{"num_hidden_layers": 9, "hidden_size": 96, "num_attention_heads": 3, "num_key_value_heads": 3, "head_dim": 32, "intermediate_size": 192, "vocab_size": 747, "hidden_act": "gelu", "norm": "layernorm", "norm_place": "pre", "norm_eps": 1e-05, "positions": "learned", "qk_norm": true, "attn_scale": 0.177, "bias": "none", "tie_word_embeddings": true, "parallel_block": false, "extras": ["capped logits"], "init": "normal", "init_std_qkv": 0.051, "init_std_o": 0.012, "init_std_up": 0.051, "init_std_down": 0.012, "optimizer": "muon_variant", "learning_rate": 0.00388, "lr_mult_qkv": 0.5, "beta1": 0.95, "lr_head": 0.00864, "max_grad_norm": 0.5, "warmup_steps": 0, "schedule": "wsd", "decay_fraction": 0.586, "decay_shape": "linear", "final_lr_fraction": 0.05, "batch_tokens": 16384, "max_seq_len": 128, "doc_mask": true, "train_tokens": 113300000, "max_steps": 6916, "dataset": "wikipedia_en"}
Each number is 128 + 24 x the weight over its row's rms, rounded and kept within 0 to 255. Layers, rows and columns count from 0. The size above them is the row's rms in percent of the matrix's.

# layer 2 attention query, 96x96, rms 0.131, rows 93-95, columns 48-95
size [100  84 113]
[[100 121 109 133  86 180  99 133 126 130  96 124 121 150 152  91 136 168 109 115 136 119 145 118 103 122 120 154 171 155 169 146 172  99 113  92 154  94 153 132 158 112 129 189 125 129 124 117]
 [122 114 146 122 146 185  97 124 173 129 104 112 109 123  44 161 114 152 120 132 135 147 113 114 123 132 121 128 115 108 119 147 140 114 100 166 113 103 147  92 131 121 118 125 142 170 104 164]
 [103 154 143 100 131  91 174 110 161 160 123 145  98 156 129 122 102 114 112 155 149 145 126 150 104 150 115 102 134 117 138  88  90 119 151 121  99 122 134 131 118  78  67 182 109 125  89 154]]
# layer 2 attention key, 96x96, rms 0.121, rows 93-95, columns 48-95
size [ 97  87 104]
[[157 168 113 160 154 107 126 135 128 139 125 151 140 112 141 152 106 102 116 126  92 136 166 151 149 124 159 118 125 116  90 143  91 149 129 124 125 194 136 121  95 173 141 152  58 133  95 140]
 [153  88 156 113 142  60 132 111 116 112 116 107 138 146 130  99 135 112 168 157 109  81 111 152 125  88 150 106 135 119 117 145 148 127 177  84 144 169 158 136 117 153 187 130 131 119 144 165]
 [175 140 128 138 110 192  99 141 114 108 100 119 114 135 170 129 141 141 119 112 101 134 119 135 131 109 125 186 114 168  85 145 118 148 142 158 123 108 115 167 131 138 117  58 140 146 143  97]]
# layer 2 attention value, 96x96, rms 0.124, rows 64-92, columns 48-95
size [109 111 101 107 104 106 110 107 119 101 109 113 117 111 111 106 107 102 110 106 113 102 107 111 111 112 109 116 120]
[[135 157 132 137 138 141  99 129 163 144 148 146 121 100 111  92 181 134 118 109 116 130 142 186 147 121  89 174 118  79 144 135 101 124 126 115 121 154 145  82 106 113 116 161 158 121 160 107]
 [124 130 128 141 153 112  94 140 131  91 127 158 147  87 151  83  92  93 122 145 117  99 116 132 147 118 105 157 156 112 170 111 142 129 136 122 141 108 117 117 100 107  99 163  85  97 129  94]
 [109 115 138 117 120  98 116 172 192  91 123 149 162 120  73 195 108  89 106 143 122 123 146 116 124 129 128 121 133 133 122 120 139 121  94 156 104 120 122 129 134 133 116 153 141 119 101 143]
 [122 125  98 173 112 111 125 136  94 102 136 171  84 114  85 121 135 121 112 172 181 114 138 100 146 123 138 141 125 104 117 125 140 135 142 143 128 138 110 114 114 167 144 118 161 121 136 111]
 [141 124 112 104 132 120  93 144 119 119 153 117 144  66  91 138 118 162 136  96 124 137 105 106 151 141 200 156 125 122 128 134 169 113 187  92 121 142 143  98 126 133  86 134  99 132 117 137]
 [124 161 127 141 124 144 115 161 117 132 116 162 135 126 134 109 141 134 134 132 130 117 116 140 119 106 110 134 104 153  88 160 183 115 137 136 115  72 119 131 204  95 149 146 152 106  93 114]
 [123 114 110 145  93 113 146 143 140 133  98 132 108  72 137 143 141 131 109 160  83 165  92  97 128  91 100 177 118  84 145 128 116 136 127 146  90 149 113 148 122 140  77 102 122 150 123 158]
 [129 134 152 115  83 116 155 137 137 143 129 109 113 153 121 114  87 110 127 122 128 145 115 100 146 114 172 148 137 169 101  97 147  96 136 109 122 114 103 166 180 129 123 143 147 186 136 148]
 [ 95 126  98 101 114 123  83  87 156 141 198 106 189 127 136 142 106 118 127 131  86 171 144 139 160 142 124 127 144 161  97  85 135 131 128 100 145 132 175 120 155 152 132  97 165 150 149 146]
 [ 92 131 131 152 177 146  73 141  92 119 136  86 125 127 149 119 109 164 153 109 128 127 139 104 154 109 135 121 181 156 128 136 110 126 126 153  85 181 143 146 112 143 135 129 135 124 137 115]
 [150 139  90 158 119 127 143 164 159 135 125 120 159 142 141 118  83 129 108  80 162 127 167  98 159 132 153  98 152 103 164 123 150 118 121 114 101 111 143 134 124 118 111 145 161 169 134 121]
 [173 168 140 107 140  56  96  98 127 109 111 194 155 134 112  88 141 137  83 166 129  95 168 128  99 138 136 144 140 161 122 153 121 119 132 134 121 118 104 132 146 117 131 154 112 115  88 112]
 [132 102 108 171 131  99 142 147 122 133 155 133 167 152 107  96  91 134  97 135 149 164 157 153 139 113 134 157 117 108 134 125 132  83 127 118 175 102 124 101  72 147 152 114 108 112 173 152]
 [161  96 137 101 154  84 101 125 121 123 112 125 109 153 142 105 113 131 148  76 107 124 119 147 196 151 126 159 113 156  92 114 178 122 118 148 132 122  97 107 148 147 112  96 145 171 137  83]
 [123 123 134 147 148 121  73 152 118 130 106  88 116 121 113 138 162 117 146 134 132 134 103  95 125  86 109 126 134  98  75 151 117 129 134 100 116 115 206 114 145 148 148 158 122 120 125 121]
 [108 137  96 108 128 131 110 147 100 142 106 112  90 134 108 131 100 132 151 122 132 121 170 114 118  93 149 106 149 125 149 171 133 121 108 123 111 115 152 118  98 106 117 164 135 128 147  89]
 [129 105  74 141 111 132  78 152 154 105 126 121 112 150 146 103 124 120 104 142 137 167 165 139 163 115 118 116 162 144 133 171 101 120 119 159 100 100 109 159 113 130 134 101 131  92 130 160]
 [139 142 154 117  95 208 159 112  73 154 126 143 183 143 170 140 132 144  92 118 130 126  86 131 157 111 147 151 106 127 117 127  90 123 122  86  97 156 113 170 134 115 132 156 113 140 111 103]
 [112 148 123 118 153 155 144 119  93  92 127 134  98 125 124 139 127 127  98 145 139 119 142 143 144 131 100 150 120 119 136 136 126 136 140 142 130  90 114 159 133 123  91 102 182 128 167 145]
 [116 102 113 168 139 148 122 130 108 127 124 146 138 135 149 147 137 139 117  95 143  78 122 129 138 103  90  97  77 129  87 158 121 101 136 116 173 171 121 145 155 123 119 151 148 144 131 128]
 [141  78 117 144 113 114 127 160 116 161  81 136 153 149 117 156 123 125 138 151 171  59 107 118 153 151 135 131  68 158 140 146  96 154 123 139 153 161 138 124 139 124 142 104 116 128 179 145]
 [ 94 136 196 142 113 116 177 131 156 118 134 140 116 132  67 149 138 106 136 137 144 110 103 110 109 108 108 152 130 103 120 125  79 106  96 110 111 121 186 108 154  84 121 127 113 111 151 143]
 [117 125 101 115 154 139 156 118 102 143 135 130 101 149  95 141 137 173 122 106 166 135 130 116 140 148 164 186 127 160 134 129 136 141 150 142 142 144 144 101  75  90 139 124 135 112 106 138]
 [152 115 111  77 113 120 125 147  82 119 148 114 132 124 130 126 167 114 165 115 140 155  97  99 111 153 123 148 106 123 156 133 112 153 169 139 133 103  91 148 117 108 139  97 129 111  96 140]
 [151 133  88 121  97 133 117  97 126 150 132 113 154 131  92 145 104 130 117 138 148 130  84 143 174 149  92 112 129 138 139 127 160 152 105  84 107 120 155 127 126 133 109 156 106 130 164  97]
 [115 148 138 154 112 112  77 119 149  96 129 133 130 159 154 139  99 145 117 130  86 112 123 157  96 123 139 118  90 107 142 177  59 147 136 169 110 101 118 151 147 131 132 123 135 164 127 137]
 [171 128 116 141 154 154 118  78 154 135 101 112 156  98 117 129  99 138 123  98 111 133 140 145 109 164 108 109 109 114 163 140 117 159 127 129 162 161 127 125 169 146 107 147 129 121 117 153]
 [135 129 171 133 131  88 145 103 133 163 164  74 140 127 130 123 118 156 144 134 145  92 120 101 105 109  88 162 206 128 145 108 115  85 144 120 126  93 102 116 150 156 132 133 130 124 134 124]
 [133 107 152 119 140  90 123  71 129 144 146 160 107  81 128 125 125 158 160 106 118 126 167  87 143  98  95  89 117 105 109 130 142 103  99 140 136 144  94 103 114 143 139 147 128 118 133 111]]
# layer 2 attention output (transposed), 96x96, rms 0.215, rows 64-92, columns 48-95
size [117 113 115 107 107 114 113 111 114 104 107 117 114 118 101 104 115 100 112 111 117 111 106 118 107 102 103 117 123]
[[135  99 141 147 134 100 161 137  85 150 102 139 197 143 124 134 109 130 138 121 106 134 127 124 100 137 189 102 132 186 126 190 129 129 130 130 126 100 132 160 147 115 128  65 106 143 126 143]
 [148 117 146 141 118 123 126 127 151 137 140  98 113 145 123 157 145 151 159  84 157 142 117  99 141  89 184 154 132 150 151 144 143 163 127 136 111  87 114 148 160 142 142  95 182 123 153 150]
 [150 126 137  91 110 145 139  87 118 168 134 125  84 169 129  90 126 113 143 116 141 135 133  90 130 151  92 134 130 129 192 105 108 120 157 104 133 113 134 152 128 139 127 103 107 142 113  49]
 [ 96 118 137 120 131 124 111 125 174 130 114 127  89 143  95  69 111 118 126  77 105 116 107 164 102 138 128  85 161 163 127 128 139 161 173 128 151 117 182 150 125 145 136 178  97 129 142 149]
 [ 86 162 169 113 156 125 149 136 139 123 118 114  58 176 159 111 138 130  93 164 122 133 127 173 154  99 141 110 116 116 143  60 134 149  90 134 120 110 134 117 149 111 116 114 168 127 152 116]
 [119  85 119 120 104 125 143 109 120 141 128  92 165 135 117 123  95 115 164 123 134 154 121 112 126 152 121 110 137 112 139 106 127 128 136 129 120 134 173  99  74 171  90 108 109 112 158 131]
 [123 123 164 111 182 132 115 107 105 164 140 140 126 156  95  84 131 107 142 103 145 116 146 179 125 179 150  95 148 153 158 109  97 127  81 126 153 129 135  95 142 122 182 127 161 107 143 114]
 [147 154 117 128 132 113  81 125 114 105 145 111 149 162 147 140 135 115  91  88 109 132 167 140 106 154  78 155 112 142 196 136  97 171 104 104 160 147 152  94  82 117 110 125  95 117 121 132]
 [145 120 154 125 139 124 157 176 103 136  88 137 102 107 153  97 106 148 116 109 138  84 134 138 116 119 155 136 132 142 154 119 122 120 117 116 105 122 111 136 109  99 101 139 126 128 121 153]
 [153 136 125 111 122 119 157 119 149 129 112 148 118 135 100 112 135 144  83 138 120 137  72 148 108  94 139 141 109 103 140  87 170 127 103  89 141 118 107 124 162  75 152 123 118 114 125 127]
 [136 158 120 125 101 135 105  86  98 114 121 128 170 134 108 130 174 143 135 159 124 161  62 126 128 114  83 153 113 142 110 129 107 170 126 149 133 120 128 124 142 120 108 138 113 116 125 120]
 [ 91 101 155 140 123 170 154 143 140 121 124  78 132 117 152 131 136 146 172 133 143 115 118 110 123 149 103 125  89  97 145 105 131 122 126 115 113 131 170 118  84 155 102 150 161 100 130 154]
 [124 197 101  87 107 160 109 112 114 136 116 133 114 107 103 122 114 119 174 135  96 128 118 109  99 143 120 117 141 137  89 141 144 177 116 109  92 116 132 163 192 139 138 149 130 142  88 123]
 [149 138 154 127  85 177  90 134 137  90 135 121 124 115 160 134 105 130  80 114 161 133 133 100 128  95 156 154 135 137 137 117 108  93 128  70 112 126 163 161 104 107  91 127 110 110 129 150]
 [191 114  92 131 120 116 138  90 108 133 118 139 122 137 127 104  77 123 178 136 173  96 123 146 127 151 146 125 150 142 155 113 150 155 134 135 125  98  96 145 162 155 104 114 147 143 121 171]
 [135 147 168 144  94 106 101 109 133 136 149 153 165 134 132 126 146 119 144 122 114 136  69  81 126 129 131 141 113 134 141 106 152 158  73 149 145 114 124  88 135 138 128 140 149 123 153 166]
 [125 139 165 132 106 125 131  96  79 143 137 159 140 127 120 109 122 145 163 119 120 126  89  98  89 118 142 103 153  87 131 109 145 123 136 112 164 144 116  86 135 134 190 182 145 143 129 145]
 [135 118 121 114 186  85 145 129 167 130 126  96 131 108 124 169 169 126 101 166 133 149 162 143 134 150 134 104 112 135 160 155  98 129 105 175 127 124 118  65 122 125 118  96 138  86 132 106]
 [133 142 112 169 100 117 145 131 168 155 108 116 125 139 105  88 111 114 146  79 127  88 114 144 131  85 146 106 159 122 125 144 161 110 140 132 158 141 191 100 163  94 114 140 101 109  76 123]
 [102 157 145  92 171 111 123 134 154 131 102 143 113 109 106 144 126 130 134 147 113 121 140 155 121 110 135 145 135 160 145  81 148 140 122 152  73 129 137 136  98 112 134 132  90 155 153 137]
 [118 147 144  88 135 119 110 133 184 141 148 117 139 103 170 142 109 147 135 123  70 165 140  97 153  74 121 131 139 115 117 120 158 120 141 125 124 118 144 130  96 146 126 147 120 102 103  91]
 [135  97  75 117 147 158 120 117 106 178 121 112 122 156 152 111 128  88 127 148 122 160 151 149 149 159 150 131 131 124 138 151 159 128 150 164 159 127  77 179 126 150 118 111  97 131 100  90]
 [123 113 124 129  84 116 103 141 141 140 118 120 152 110 146 136 137 109 156 131 130 117 100 161 137 106 106  79 145 124 136  97 160  76 100 126 172 124 115 170 165 152 129 102 122  82 187 124]
 [103 154 131 151 111  87 157 135 155 108 122 157 122 112 171 133  87 149 135 105 112 120 171 140 157 119 128  88 150 124  88 151 106 122  78 123 134 147 154 117 125 158 134 105 112 125 177 104]
 [117 139 148 112 171 109 135 141 188  91  97 136 108 143 200 142 125 102 130  98 153 139 145 102 134  97 147 129 120 136 153 124 106 116 162 150 131 135 115 174  96 136 101 141 133 136  94 184]
 [146 102 147 127 121 135 181 126 132 143 101 120 128 109 129 142 157 123  91 126 147 138 128  83 103 112 115 155 149 140 129 103 164 113 123 112 129 170 146 107 154 130 129 161  91  91 130  56]
 [161 110 144 129 153 120 110 138 145 148 100 144 146 157 171 171 127  84 123 129 122 135 137 122 146 115 107 157 168 122 118 142 134  76 120 119  73 127 103 140 141 110 164 123 141 173 125 118]
 [128 152 109  82  93 122  99 162  81 120 108 125 141 172 181 113 107 142 114 101 121  94 137 160 157 157 151 149 131 134 157 132 128 137 130 137 110 138 117 104 118 106 167 106 122  94 111 133]
 [146 112 146 128 161 137 104 163 110  89 117  85 150 130  94 146 135 108  93 164 107 120  95 141  96 147 146 131  96 149 129 124 117 104 125 148 137 127 141 195 148  94 167 153 109 140 135 162]]